config.yaml
num_hidden_layers: 8
hidden_size: 768
num_attention_heads: 12
num_key_value_heads: 12
head_dim: 64
intermediate_size: 3072
vocab_size: 8192
hidden_act: "tanh_gelu"
norm: "layernorm"
norm_place: "pre"
norm_eps: 1e-06
positions: "learned"
qk_norm: false
attn_scale: 0.125
bias: "all"
tie_word_embeddings: true
parallel_block: false
extras: ["capped logits"]
init: "normal"
init_std_qkv: 0.0273
init_std_o: 0.00683
init_std_up: 0.0273
init_std_down: 0.00342
optimizer: "adamw"
learning_rate: 0.000442
beta1: 0.9
beta2: 0.95
weight_decay: 0.19
lr_head: 0.00639
max_grad_norm: 1.0
warmup_steps: 453
schedule: "wsd"
decay_fraction: 0.606
decay_shape: "cos"
final_lr_fraction: 0.05
batch_tokens: 65536
max_seq_len: 1024
doc_mask: true
train_tokens: 906800000
max_steps: 13837
dataset: "wikipedia_en"
Each number is 500 + 25 x the weight over the matrix's rms, rounded and kept within 0 to 999. Layers, rows and columns count from 0. Numbers have three digits each.

# q: layer 3 attention query, 768x768, rms 0.0396, rows 684-703, columns 720-767
# k: layer 3 attention key, 768x768, rms 0.0372, rows 684-703, columns 720-767
# v: layer 3 attention value, 768x768, rms 0.0313, rows 640-679, columns 720-767
# o: layer 3 attention output (transposed), 768x768, rms 0.0261, rows 640-679, columns 720-767
q684:470498499531527447531513506505501487504460518511550480517512526489474534484499503522511523506485476491507518483509509486517458538514500488472494
k684:489498485523532482516483531531515495520493530501534493475535500487489507474477514486495481489502516467504528508499498470541485530506512490453501
q685:565526479477508495508532511503511491498531492508492512509510466503532497509482483474480500507518501493517466499520503484533508465471512521512509
k685:539514484504500544517549484495467505509519480508490494495459490504534493505491460498520515533533465534522466494508489511506465486467509496498500
q686:507509478476508483502468480501496490501487508487498518491517513537492460509512512464509495485528527481483498454480505531503504482525520487503500
k686:494506499438514481526500496482515498522487457511507522466482486505485451497514484458546513479562527491463496488482516446534482523488488492500550
q687:524513508473523454507502516511527528491498487504500525469515517504500521504481544476525462477526500473516485504444499495506505506451462514507475
k687:522505481519516487507496480501491531470509464481487533492521515508515524532486523505519478509536483504524472499503458503501495469506475529538453
q688:486509483485523505531475491515536494505526491473500495506526488513486538496473514512525481489539468520499512473489527495459509510478476511504484
k688:472486494509512504484455447546519470488507542547485528512548535501495539521453527517530507507517479514502502460511499541479510507490471559507495
q689:454506521504516470481528514547501459489484541455510506501480532517490456502514501497511496493491518496491494496506497515519484482530496499494485
k689:486497527497509509501544526496547461506497523503529516443502491541465489482525466483514517470496488502482502520488512529500504493518509508513521
q690:481486533531482505490497503529497487529483492484499432512480524479491519503498506525515494495464499508490515514514502523471485528522524476515495
k690:484512520538501521500465505542505457525487515519516451516483521492480509470488501531504506484484483475509522543465520504519504554499515502472501
q691:484508516512510518512477511506528479496506512486486487490515521497502529469461492473489522479506509498482458513518524526474520490503512496475456
k691:475508501504512513511494461498503499507517519535513498472541487510469525508455500473501492490481483486484464466468505536484516466471522484467504
q692:467484468522496484480472512499499502487485486500491524500523487488491511519537478482542486503482512474523487535461454496497466470474481484462510
k692:503482473507505499518467542517510512499487500531503464525495517506493493493525461514520478466479492490512500486465470513531485489510496461488501
q693:500498498530509465553537535495508508521497514491431524509496535485485519538496503520525503462498469484534511474511527486448501529509506485459456
k693:502474533576473493485538538523521486530517520494431479511513504498494488518483486520498482523495481516494508487494506514459489520491507506448460
q694:475509497499511478525511525477490529494487496514502523480512515522517499475521500514503502501505495500535505498547497462492499512498486505475497
k694:461530471485497469481513511471493494491463519506500543427541473514487484502485483503506498479514534480502530494517505440491512484504471509446510
q695:484530499497489477477481487510517509490513534539495509508514487508481489478522536500504435492531532508508476538505530515461482472479484508496502
k695:472478496494507486451501492532506530512538514561494512458528496491471443496527523478527473488513484525503501506528476480461466460494466498472510
q696:525526505479461482504494517506490489512476486478510485463473516516492508458452510492536467479493484519509482493492502504533468492491480489494499
k696:488526503434474471485507477480520454482491518494520527442490498513493506476440485475530490486492527486513485514499470501507485507485509531465494
q697:485490498515497536514471479502489479515479493443480509530500550468497519508483536507481514513503488531482501500528558521489509523514541525511513
k697:488492527501484506494499472500507517516529479500450529553489525431510478483475526503502516508514518536498519503493525526505494518510496539485499
q698:501509518451489479537513508492491456514483545470492484473514508513500476466473515466499496505507480534509485543488537514477532489523526501488554
k698:463522468464499512533535490491521513486482534456487500465525490479482531465476500502497514552495477488496473549539496497482514502489518521527551
q699:483503497528504515489520483562518485470563470491509484507474506520510479485476525471512508512509507532456476498510490487503532476515515530538494
k699:521510486467490499505504460502501470478533483521534515507463508512507501489493520487515505519517515524459499497509491514519495479468512485505565
q700:479501499511529476476509548519498502499527486496478523524524504512465487498473506509507503522528486490509503512502516559508510547533493531522510
k700:495504491523519527478487516515457509505509512495472528506524523500484455516479498521489516515516486486510519515502487536484510508532499544520517
q701:551508535482493527488499515506536492525511505509481483494510464470496517508486505479501513524542514520526531533465517527504555511482519502539497
k701:501512531458513550490491473499490526490522496512501508516469492480510526532487502496501496500534471483488487485500474534503506511504525516532510
q702:543503545498561511533512484542484518510511497511465497499493507506508489490543484463544498539485508490486448470530513511521465513477512517527527
k702:511522542478527501496497517493523496501483513504483482465482474507488488488491461474503497512480514498507462508480501507506487455494507491471554
q703:390492458522464493506446523488491501506506534473506498526513565492470500497507509512503483466490518477533509508501532509431484517494489502453496
k703:450510499506464462513426530497544494534512544515509492511541533523477483505492503525511479506475527451496513483493519466498509521519546498441528
v640:497490527494457522498531507476500497493488474498473527471469486536502516481482472520521548455557478459536515514490567533493532483451477466450496
o640:507515487515524487483466476540483515493521528492574474507527493455520489532545493478500469529471524496488482497504476487496455549526534467527500
v641:509494528527503529476519516463467510503496479501535462466461484500475507432485522483471536436510500527491455514475483516500514476484471531508511
o641:506534482487467504487490523502498475497501537512519531512515481510524491522522504537513483497496559462482521488504511490493448486495537440481481
v642:511487495514440558521504475447483508488528491489511533497524468536479527456533531486460513503497490434514524525575495511537505519507509529504479
o642:481505481489546493508472516556511482504465493493528470489475522479475498489484492485536501525535507539490496508456536443470483494518496526491489
v643:508494486454535527505525513487464474546522451511523487479484538514493453438501560493481481528529521526475482491507550470516517513463463502480437
o643:486518524496473534523479482474532495484483536477441490518513464454484552546497458495500508522493500479516533494459534519493516519555526490510526
v644:506510539495516540502462436478502498535487484477510464498477444495507476509510536512483505528505508498463518495426522539462510447483486519440553
o644:510538467504501477514515518487474497491516528481497485533513566498459553522498466508487512498490489498507513533503477462513491511496492492533469
v645:515520520479505498492462460518503502495512528494509499500512489501527515516486479520530503479444458490502565515461518497498517543516515488508469
o645:481499486536481487530535509478492488521477468479474493485515486520500504505526526454510518526524540511459484452508502499485500461465489513465526
v646:494521486504499491510489511517553505514533498508555505507536492535495441522480538492496540500536480437485503451475468502514481474495480442454505
o646:504473523498494472471497497464481492496453499488477494490487507504502534480544450496520465499454509536499496538516524521466505560489540505552461
v647:492507499546508451493482565484498514484494534493507517496540510460536517542460534512490511477499532528497538474562525510530494555506471494537526
o647:502497453439502486501497463533516498476496517542487486518497511529453474463503498455505513519501476464494476512465440472457490452514516510484518
v648:465525510521489455473496522508475478492492481531483485496547490521477505517505498524490497486482507524495509470548524540523461510457488453452491
o648:486480498453493488484487546523481533467531526513496481498505522471519487523511476479478501462512484480485448487514472487439532472530501502506515
v649:498496503515379526476514519506469519490517451480503504488489500508508510488511497508498491477488545518498466485478510491498513485524548488565503
o649:493527523479598498533479498480502484482486493508495514478481475509549507532496510522488536489502474472521503506509493474502480512491474506481511
v650:506504492506479508517458484482517474526474514492463448505504543488482530509545529523483446530466479475506519482484528491503515538513572509500497
o650:506538485530514502524569521523469500490490503506503532544517459520485468485489499454505548494539555497467512516511499480477492448494425495487488
v651:507501534527492501531493479505471526521515483506501556494524516536487483482488478510477475457489520508487490473501511494533528538492478519499497
o651:518505444463525508499472516495523511481487517496516465502487520456496506529482527474515506543497470527517512501475520509489512482502533458505504
v652:485489524472470500496499497505520544461451514494488513481523461523514523459480419526508512500492483457509538497523492516470473490449503451508467
o652:511483449503514481509486521498499469522540457503539492508503529513488485520525530501511493497495500511522459464495496527491536509514499480483526
v653:517484465531553537478550435458466526483548542517499435508492489491491517539539527531516484539483506454465530520456506492505537513516488485492513
o653:503507555472477467514457537554517486542508463521493527462487516489512509494499483464504510490517503549545477483512506479491506487522506533497493
v654:520508529499510482489498490519491496517533475529535509481485509514485485488496519502497541449480537509486499505520501538476508491499497497534539
o654:502544481470478513520494530527483478474478536496461450531511523479536500502523495496493521518483501451510523480489484510490497539485498494453474
v655:505491551511497460520527553515518465510468517487480516499507488516487524495481467511486521495540513570512454492463539494445518523519506513443503
o655:525500447495461520479498499472492506506527508490511475523543504527497482515514539480498459504461517502488530497510474517515501507486485481534492
v656:509507541513500524522497450489516459458504496510555516467521469509495503521491534490512555466481521520464471486487503503566505545530489506491521
o656:493516485504509441483493527500475509491486518497445508500483550515485518528536492520483489548524479469497522504497495505469500499478516482524535
v657:493517498493476526472458513503495521513522533493519495506478487500518482474507482489500468525506544477471478507532492502516481490507526519525478
o657:484435483514506528521525519512522512496488487478483491465525520492501517481504527529482523493501472535518527471536481479478505509481490478501517
v658:505503539519474531452510460489530510526497477516460443444524536537490454479523486500520492520516467499463473530510465497489491446482496491502508
o658:514474505495492513528511508497473518492495521441477523527478448447498508479503487519521493510495542470514529471480548533515552521573521495490516
v659:490499494535509519510462463477496478493475480477473475482533485494503486554524555503494449552472531583484500505523541493522492524525523468520511
o659:495532520480482501494560516563514536472554530536491513528470498471493489452503450507508527516495488472486490522471496500504553458498467555522510
v660:520500469485481477487505493532484473545549511557526534473454457507482513490542461537510532516495558469477477441488541455537522516521498533509525
o660:496506522495520502508484550495520511473483504504524450521522572473533526527477552489516503503483462524560525559477479522453506513465472494515483
v661:502497437529527468516475528478532499504529490526533452514535562553524509545552510501487457526465554506502507481493530442533509522501489515509487
o661:482514574479521525497516516526478502493465517505453510490475459458447499462435514500488544509509467513512482499514497532486545477511510519516505
v662:532511502500509452513454545496520470518518489493497533440535452484475481482510532543534512502501544516476538485523495515493543476492526517465519
o662:481520485491502542496555447493464502461514510488488460554505514507514534495469515481481522522496461493489493545495477507514493505508467480504522
v663:479504527455513544499514479507461504484489448557517533495482454514513451476516416468479518502447499471519473500529480523544490495517516498531531
o663:494490465507514489482452514492523509524498540461520492483547542456508507517477544491529474522570474531481489480494529460497499498460497507514493
v664:507471510503493495529506529545469484537544505473532457496483545487523508471539499537519408538473518521508515536535491532508516484448499500515520
o664:452512522495465487489506479466524495499479491516466513498490463495498523516500481459479544501521472507491504493457562510477512477571463512500499
v665:501492535487510505449486471482513511468496509525505472484505520507491470503489476491513538489488502561470517482474518495512506522543487544484524
o665:509517487493482519503533545495483509522502504494446512485468486469498526502523504506494472506533493478518458478473509503473529508481481458513513
v666:493510526452500521496504519507437489515505517510503535518520477517529476477446508477514491493514518492495510493502474513486528509488506499556524
o666:482482448531506487495485474488536529500481470490478493501504503460488487494514512507509505533512467486498488507508532471498485497524539496499480
v667:479497488478520518479512486508488502463491557529520484500453475462461492439515466477487524465450496506526541547451481509474517541523475554515535
o667:467496507535507475515479495505501476523506439479516508477536522534526521530504527504496513518525494496484485450550508507505502463492508474506526
v668:478467485496509485505527501489544496511479554542512518536509498494524522496534507519496542479489508538519505524493497467513477545558528494517491
o668:520526511510506483516460523510466478485488506492486512518475528531486483499469490488499484469517493481479503489498467503491515455447456496462501
v669:502492488522462491504496474460518488536557471507520516506498490483524521503529564487484481463501488577502480525502498573491506526554468513495525
o669:488511504480540511486489516514450495499465526502456484534509520518480512530502460501484532525469501441483526458488476482533480472455501492498488
v670:490503500453522493450497510497459495516513550492488490480465525482507501447514513501482477520488482511489472513488511474452545525492524522517497
o670:493477480539493542518547489502535519479520453515505508497522468464467465532491479503499506494526538488491492500543476522524509486515461470520536
v671:500498487511494540511483457477511511479510523477476505524538528539509521505472455485504520552532509519492495518510482511496470483449548498512470
o671:539472518503535493501513520470502507514494485498508474465461473507478498530530499524500465441469493484503498493501524502504513519526511510498488
v672:497466482482517493542517498507484520462506504478493472505545506459510477506527499485499501479473401467529518506503480494546486563500423470527500
o672:488516495524468487440483533525524495511478481530544508478476516506518517497485498502516473541549527569479481502515501501441493464470561524506499
v673:468525519476540499499493482484489478515518500504510508498475499450470494481491504490490502533519466486485535516461535523487501522522512504504472
o673:512493469520508501480512492495541504494472508505514516504510467560527477519521475467490504456488497530499471486522493450511501496470503511499530
v674:507502567523510539481497477508481484483493532470458490521469497508482502502482445479471496514475499498505515477472518500487491528535529512473518
o674:515538453505487503545524486509518493489502462510502498488502521505518474482495513512536505482523523504478498505533500527486514514457480491497504
v675:512493526510481513454529470497495500511468483497533503465477478468506440468520537540510474488498534516461498518500558497494520526556518497535474
o675:481515481525526498520501515481507489498555509486464496502477459509450530476481484506526492544484521480523499492497477503546522504505495503490559
v676:498513484506542497511498542493489522451519507531474486489527471498518502558487510498469547526473543533467548508503466460436497517527464521508487
o676:516494524495527501446516481533493504547494489490512499529521533486481497478524498494534473491509458480569489502528501533577504516497550526514489
v677:503503543463502509507496504487502504477505477505497488519462499489517461491520525489502493526504510536511516465492546515508481481493513541481485
o677:476520477553487511497507510503514517509504524494478479496496468507446529465486465485509464464479507487498475533489487513487524527528503474517496
v678:509479541441481521524497496535525498489505485472462477471468489547464458527517486548512494470482461499506542514498437466487515449538528498508500
o678:452505467541501491494521504477485538517494524495534509507524509447505535453480489482511529564542468474515507506507555500509477540494492509486525
v679:486504502526505485480473519486515521419521570491509474483479476489503543567503528521508498510563499548487518502476499490466469513463469519432530
o679:500496546517455527526571510520474496515483469549490500513533524525535514500521467485503504475485484470504505520500498509520491510497483501526475